{"num_hidden_layers": 13, "hidden_size": 128, "num_attention_heads": 4, "num_key_value_heads": 2, "head_dim": 32, "intermediate_size": 512, "vocab_size": 5698, "hidden_act": "gelu", "norm": "layernorm", "norm_place": "pre", "norm_eps": 1e-05, "positions": "learned", "qk_norm": false, "attn_scale": 0.177, "bias": "none", "tie_word_embeddings": true, "parallel_block": false, "init": "normal", "init_std_qkv": 0.0322, "init_std_o": 0.0, "init_std_up": 0.0322, "init_std_down": 0.0, "optimizer": "adamw", "learning_rate": 0.00407, "lr_mult_qkv": 0.4, "beta1": 0.9, "beta2": 0.95, "lr_head": 0.00791, "max_grad_norm": 1.0, "warmup_steps": 217, "schedule": "wsd", "decay_fraction": 0.619, "decay_shape": "linear", "final_lr_fraction": 0.0, "batch_tokens": 32768, "max_seq_len": 512, "doc_mask": true, "train_tokens": 107400000, "max_steps": 3278, "dataset": "wikipedia_en"}
Each number is 200 + 40 x the weight over its row's rms, rounded and kept within 0 to 999. Layers, rows and columns count from 0. The size before them is the row's rms in percent of the matrix's.

# layer 7 MLP down (transposed), 512x128, rms 0.151, rows 317-342, columns 64-127
095,164,199,163,257,170,234,193,297,145,313,212,258,234,195,138,201,194,171,249,228,151,44,227,205,246,173,182,227,189,192,185,208,194,151,206,141,271,196,276,197,171,171,228,182,176,241,215,206,201,206,192,90,202,166,171,175,241,205,263,142,183,224,182,252
093,181,194,254,200,229,226,232,212,222,180,239,284,227,198,196,159,125,236,204,123,201,185,212,291,186,200,282,131,190,200,187,123,224,265,162,166,169,248,200,175,208,282,189,186,261,169,270,153,210,242,234,167,247,166,155,211,190,185,158,231,181,188,147,200
094,263,102,190,219,182,217,246,197,156,161,219,195,140,216,190,206,130,186,192,83,161,208,193,140,219,149,229,198,221,264,229,227,224,120,235,118,188,210,288,282,181,201,114,217,283,166,234,153,204,195,185,232,187,210,183,233,198,268,182,208,194,206,207,195
092,138,232,259,240,196,179,132,209,262,209,226,184,288,213,240,205,162,212,201,125,243,187,231,183,300,217,150,180,186,134,193,212,209,177,170,209,226,150,313,194,231,167,183,163,187,243,204,200,197,254,172,89,146,282,92,146,227,199,144,206,146,192,266,195
099,189,219,166,175,202,214,133,211,174,181,232,237,183,138,170,180,128,176,153,224,208,307,137,195,162,172,200,233,215,210,209,210,174,278,216,144,184,132,189,252,252,217,204,209,210,185,236,214,231,227,234,243,257,167,209,208,194,229,211,345,206,175,250,222
089,273,216,196,263,190,196,229,237,253,215,209,166,255,218,181,272,159,160,247,153,91,179,165,109,203,186,191,230,201,250,181,222,207,226,149,246,273,200,188,245,165,188,224,186,178,202,209,237,176,218,228,185,172,170,301,150,209,197,110,193,219,277,288,198
109,253,145,201,126,232,222,282,222,165,113,240,159,174,219,218,172,217,202,207,206,156,97,228,175,196,181,267,257,243,260,222,164,182,201,238,306,158,249,205,274,194,208,227,180,210,188,118,223,222,191,209,144,196,141,218,243,179,232,140,236,192,223,176,147
101,296,146,256,286,231,234,237,177,189,148,160,164,176,249,225,203,297,256,237,140,198,164,264,247,246,182,187,180,177,130,155,157,125,164,201,195,187,246,244,167,178,203,167,224,253,224,193,164,168,148,204,187,189,135,229,227,215,236,175,207,176,246,211,203
117,240,184,201,215,198,196,142,253,117,196,205,223,238,207,203,134,251,193,228,162,209,96,183,227,201,173,303,165,178,201,154,205,224,190,323,176,209,174,178,251,196,165,192,201,174,170,199,239,169,126,202,135,193,221,195,251,212,229,230,174,133,236,190,220
090,250,228,106,207,206,176,185,168,201,122,196,164,261,169,157,244,157,144,241,161,202,237,168,228,134,247,231,165,258,223,225,258,222,180,184,189,202,211,283,149,150,231,205,189,246,109,162,206,180,143,183,240,179,153,214,178,170,266,115,220,213,162,244,271
144,225,208,161,167,194,176,204,215,267,244,254,110,207,211,145,215,132,236,175,184,169,167,248,171,221,172,139,199,219,262,193,225,145,215,148,164,109,222,164,218,109,243,193,208,231,153,214,177,169,226,239,199,197,212,216,194,210,154,148,178,199,233,176,265
111,177,197,174,289,199,133,148,224,192,179,250,231,202,165,172,127,158,297,171,276,148,212,244,175,128,183,196,254,286,208,202,197,210,207,137,253,232,212,163,231,184,223,174,207,233,219,238,213,242,243,165,213,241,217,226,193,209,224,272,246,145,218,145,193
093,209,214,105,224,190,145,171,183,131,156,174,213,259,199,217,195,193,213,197,239,123,174,172,144,188,224,134,196,171,122,211,231,271,208,216,216,231,218,188,285,185,104,176,215,171,161,222,251,155,185,231,232,181,231,202,184,183,188,198,170,211,219,182,198
084,207,172,178,259,175,165,239,219,173,257,159,159,263,279,189,190,239,247,219,214,182,180,156,201,222,228,195,203,198,191,239,237,246,131,277,225,242,209,242,238,234,193,183,171,173,152,190,133,211,216,309,198,284,199,273,233,145,219,191,108,230,222,239,175
102,189,211,211,184,166,274,174,195,315,138,218,218,237,189,205,158,146,228,230,112,276,233,113,271,206,204,183,245,210,241,189,205,222,304,199,188,105,222,206,216,227,190,111,263,201,167,192,181,225,271,156,217,196,163,229,185,149,244,195,146,187,117,225,106
114,293,164,201,162,219,244,191,188,175,157,272,170,172,199,254,220,230,190,128,279,206,168,195,207,191,209,302,179,181,225,130,192,110,211,251,237,159,159,208,149,169,89,225,161,171,130,241,171,347,194,180,153,205,148,174,267,199,213,202,197,146,254,265,247
095,234,179,228,223,228,191,160,255,149,129,195,140,233,182,201,226,215,229,150,238,222,136,166,187,175,213,190,240,181,159,276,203,235,207,187,254,236,268,219,191,203,188,213,179,252,161,258,204,155,200,257,226,185,233,202,215,217,179,168,177,171,213,203,161
110,214,168,198,155,195,168,215,207,299,215,103,245,188,157,209,190,146,228,283,241,268,186,260,233,188,206,243,185,158,168,218,212,185,159,206,133,234,227,188,183,186,206,188,170,188,140,219,239,185,223,198,177,222,197,168,195,202,181,176,218,142,175,194,147
121,154,194,202,160,201,193,187,220,166,193,175,267,207,152,185,204,196,139,198,199,192,127,229,126,234,201,176,224,268,210,239,138,185,249,232,193,154,255,189,228,161,185,110,256,179,166,172,263,227,258,150,210,180,214,224,149,169,181,171,257,156,259,127,260
075,287,205,215,211,199,229,231,209,168,206,159,185,173,240,177,217,233,222,204,208,113,301,167,190,142,262,191,208,166,292,230,197,152,166,131,193,176,224,165,205,212,138,238,138,257,203,244,246,185,225,195,250,258,195,236,174,88,172,192,206,176,188,177,237
100,172,218,178,118,247,195,244,204,147,226,207,265,229,131,195,212,164,156,152,198,245,236,207,219,198,127,207,128,265,301,248,224,210,166,142,242,155,217,213,187,106,201,158,175,181,164,190,245,241,193,226,207,156,206,187,148,165,239,172,290,232,160,170,180
102,211,228,159,175,180,190,181,171,259,158,246,245,187,173,95,225,155,206,228,213,247,143,185,193,146,121,235,178,323,210,256,206,142,195,177,255,216,144,221,220,237,157,175,154,128,116,142,173,173,189,224,130,151,223,193,209,195,209,201,262,164,228,209,189
094,283,187,199,176,228,151,223,227,223,224,281,177,177,232,173,209,188,146,244,230,236,192,189,164,227,283,255,206,216,199,132,158,176,187,230,215,171,231,232,145,155,212,204,131,161,232,174,190,187,85,205,319,186,153,212,158,218,141,224,170,183,242,208,212
107,259,218,165,242,123,192,207,263,215,178,275,237,242,262,182,232,193,142,187,111,91,240,277,205,227,189,214,228,228,204,112,216,255,227,216,265,195,243,218,183,208,215,160,183,203,257,136,192,171,186,240,231,184,132,188,162,158,224,206,172,190,159,177,260
091,166,241,198,213,150,195,183,208,228,130,224,262,209,87,176,182,201,204,210,189,173,145,214,238,181,235,153,234,201,209,193,195,216,141,259,193,166,176,219,264,204,218,265,225,207,217,138,205,212,148,227,154,197,286,176,143,240,228,165,168,156,237,152,175
117,191,265,193,220,185,274,96,242,204,161,176,193,208,189,177,233,127,182,189,288,253,241,164,234,221,163,299,212,217,212,175,156,297,212,235,181,200,175,213,185,163,210,221,205,216,195,210,202,255,204,215,165,163,173,196,176,227,167,167,171,152,257,232,161
# layer 7 MLP up, 512x128, rms 0.162, rows 318-342, columns 64-127
097,205,202,154,209,177,182,240,217,107,178,113,267,188,186,236,191,218,184,221,206,151,197,173,289,264,164,207,140,168,303,196,244,171,213,219,213,185,165,102,168,155,195,136,160,155,176,222,196,207,142,278,241,165,161,231,266,288,212,267,207,186,203,205,94
105,163,169,202,169,176,166,171,254,205,231,172,209,278,201,205,174,229,185,211,160,210,168,203,180,243,172,159,142,149,166,242,196,191,186,282,143,302,164,208,164,270,180,172,162,224,190,166,167,153,206,208,213,184,233,176,243,206,217,233,200,188,133,234,189
102,180,125,194,155,198,263,154,162,210,208,156,152,215,263,80,216,195,189,244,156,176,181,269,230,201,226,155,170,251,186,222,170,174,227,192,197,184,161,177,289,211,196,176,210,169,177,168,199,181,252,277,216,146,188,278,243,216,201,233,213,147,198,196,143
093,210,183,205,171,167,240,168,137,231,270,217,141,221,211,251,183,210,263,237,154,224,193,271,252,211,184,147,205,119,259,209,202,237,195,168,167,192,128,135,208,233,175,269,170,191,236,173,156,230,188,226,199,165,264,171,182,242,186,237,246,226,190,255,129
094,184,208,155,222,154,233,215,212,203,175,269,236,236,251,217,176,218,209,222,217,201,192,242,154,102,160,163,176,109,210,124,197,126,194,187,163,215,173,237,239,267,241,152,179,235,175,196,220,196,266,232,193,166,232,202,241,183,210,220,227,170,262,187,235
109,166,211,162,222,226,169,208,200,179,203,144,204,213,197,187,193,203,216,176,217,101,169,164,215,221,165,152,136,227,194,224,132,162,179,216,164,185,192,184,261,176,210,213,160,144,200,208,246,219,233,230,239,214,190,226,279,237,142,271,268,122,234,209,195
111,136,186,265,261,151,211,157,170,207,189,247,281,236,161,194,192,196,221,172,222,214,195,210,253,130,123,175,186,177,212,140,236,190,197,177,209,282,177,152,181,209,187,141,181,130,179,173,234,233,239,241,98,168,217,147,167,266,249,213,249,153,213,206,210
096,171,171,164,255,225,260,162,168,195,255,219,235,307,213,153,207,304,184,239,179,271,141,193,204,224,181,168,225,146,206,161,229,172,94,215,176,155,217,204,180,186,188,193,169,187,191,199,181,200,215,186,180,203,228,124,196,282,188,233,169,208,155,215,226
093,220,113,179,201,173,174,176,241,201,284,143,193,207,190,192,210,174,246,205,230,95,160,194,226,217,256,188,244,127,243,231,174,156,127,203,226,175,199,117,271,158,167,205,140,239,251,159,169,194,206,185,227,175,256,90,173,198,175,244,203,193,185,217,192
123,140,146,154,205,182,151,224,162,197,255,220,188,236,222,225,243,249,237,194,143,213,130,204,195,117,234,211,217,132,164,237,203,235,142,224,171,147,225,232,289,210,198,187,149,196,145,217,173,234,169,158,157,283,244,272,164,169,170,279,187,86,197,178,212
099,152,238,212,192,172,282,163,169,191,176,218,200,189,250,204,180,207,257,221,150,149,177,205,207,165,239,141,176,100,175,191,172,214,201,245,209,138,175,198,228,220,247,233,147,206,229,253,151,268,269,195,229,177,291,211,195,159,239,271,208,197,233,179,164
090,176,205,167,169,191,230,189,189,229,207,190,191,152,191,243,221,218,271,181,128,213,202,185,246,226,188,175,244,135,215,113,240,154,224,181,135,263,161,241,165,147,184,163,171,204,247,263,181,147,223,208,230,193,268,187,221,169,194,257,213,201,149,252,214
089,170,136,201,132,175,168,232,178,197,210,220,189,182,209,199,156,257,162,175,218,282,167,212,249,182,176,103,147,166,183,157,293,198,167,195,184,198,211,162,170,195,218,99,163,146,187,139,149,185,206,192,240,177,223,219,245,211,145,224,222,121,186,233,187
109,196,166,176,217,106,264,214,186,188,233,190,176,205,184,207,167,229,263,197,128,231,189,148,193,213,188,188,255,155,291,170,196,187,193,253,217,283,215,201,221,145,218,168,189,193,201,260,141,201,232,125,229,155,187,275,238,259,256,225,166,208,260,240,133
116,198,139,173,243,195,219,218,208,142,186,146,183,195,206,166,222,190,249,231,132,187,192,183,229,183,142,242,164,211,235,119,205,129,160,246,146,266,163,210,171,191,196,171,216,152,193,233,192,191,243,282,187,178,206,184,259,216,189,220,278,160,290,229,222
102,151,196,171,170,161,155,197,239,190,222,135,216,180,201,223,152,184,190,259,139,110,192,215,230,184,202,249,166,174,137,144,163,150,205,219,187,156,160,204,204,183,232,212,182,218,191,156,126,250,296,192,189,222,274,194,223,160,272,258,230,234,201,191,204
113,144,143,160,209,135,241,190,182,274,186,155,185,217,214,122,144,231,240,178,226,228,185,121,157,199,177,274,183,217,211,167,187,208,220,247,217,251,206,164,265,176,216,218,187,227,163,226,143,157,216,249,171,256,208,211,200,256,171,189,296,167,246,217,202
110,219,210,145,174,223,192,108,123,211,260,164,189,167,199,178,228,250,259,169,194,219,149,213,175,167,245,168,194,187,168,206,225,193,212,199,320,182,197,195,168,144,194,213,151,207,217,216,216,114,159,160,250,217,263,180,187,171,209,259,179,223,166,205,273
085,200,189,181,226,117,256,213,224,195,186,168,199,190,203,248,190,225,143,211,179,267,196,167,236,198,151,156,155,188,164,202,189,215,107,218,161,191,181,214,232,228,203,213,109,221,206,209,220,246,250,201,209,203,151,106,231,169,223,238,222,258,176,198,154
095,200,179,159,214,197,143,127,173,235,233,201,191,285,187,221,296,244,173,174,211,207,148,237,231,206,227,199,261,250,251,162,179,217,201,208,152,243,181,212,150,159,192,227,233,212,240,191,178,162,206,155,106,184,198,173,169,254,269,187,190,216,180,260,257
108,171,101,237,197,169,246,184,167,233,316,165,201,198,182,236,134,252,160,302,187,198,133,208,242,240,125,209,223,154,204,136,229,186,190,251,117,191,169,213,296,247,240,203,199,238,214,183,182,169,182,243,205,199,193,224,221,217,162,210,177,166,227,220,163
085,160,152,246,219,214,119,193,212,198,279,198,209,151,260,193,182,186,287,161,194,132,142,219,187,199,169,169,190,96,219,231,166,205,200,224,244,152,239,152,245,139,155,269,119,209,221,251,203,180,156,270,240,182,261,138,196,137,193,279,305,199,169,192,141
108,181,185,141,264,138,276,184,197,151,184,245,243,254,249,220,164,185,198,215,88,143,202,145,218,224,194,121,137,133,298,221,200,144,219,258,144,226,189,155,202,191,233,207,141,124,203,223,176,241,205,231,243,227,184,211,192,241,162,200,272,234,162,262,150
098,194,191,203,180,221,148,201,206,148,155,168,269,172,190,178,167,201,103,176,224,209,207,254,193,181,132,210,259,256,220,209,148,192,205,187,291,170,239,148,200,155,258,179,176,183,215,171,231,156,198,160,201,175,200,241,245,189,171,216,231,182,268,166,277
116,197,206,175,202,214,187,154,157,145,231,283,215,209,163,200,223,215,217,222,203,244,162,154,231,209,170,229,206,212,165,137,263,172,189,241,182,263,130,156,176,213,238,195,195,236,242,189,115,194,144,162,194,286,242,169,193,170,192,245,169,245,233,222,203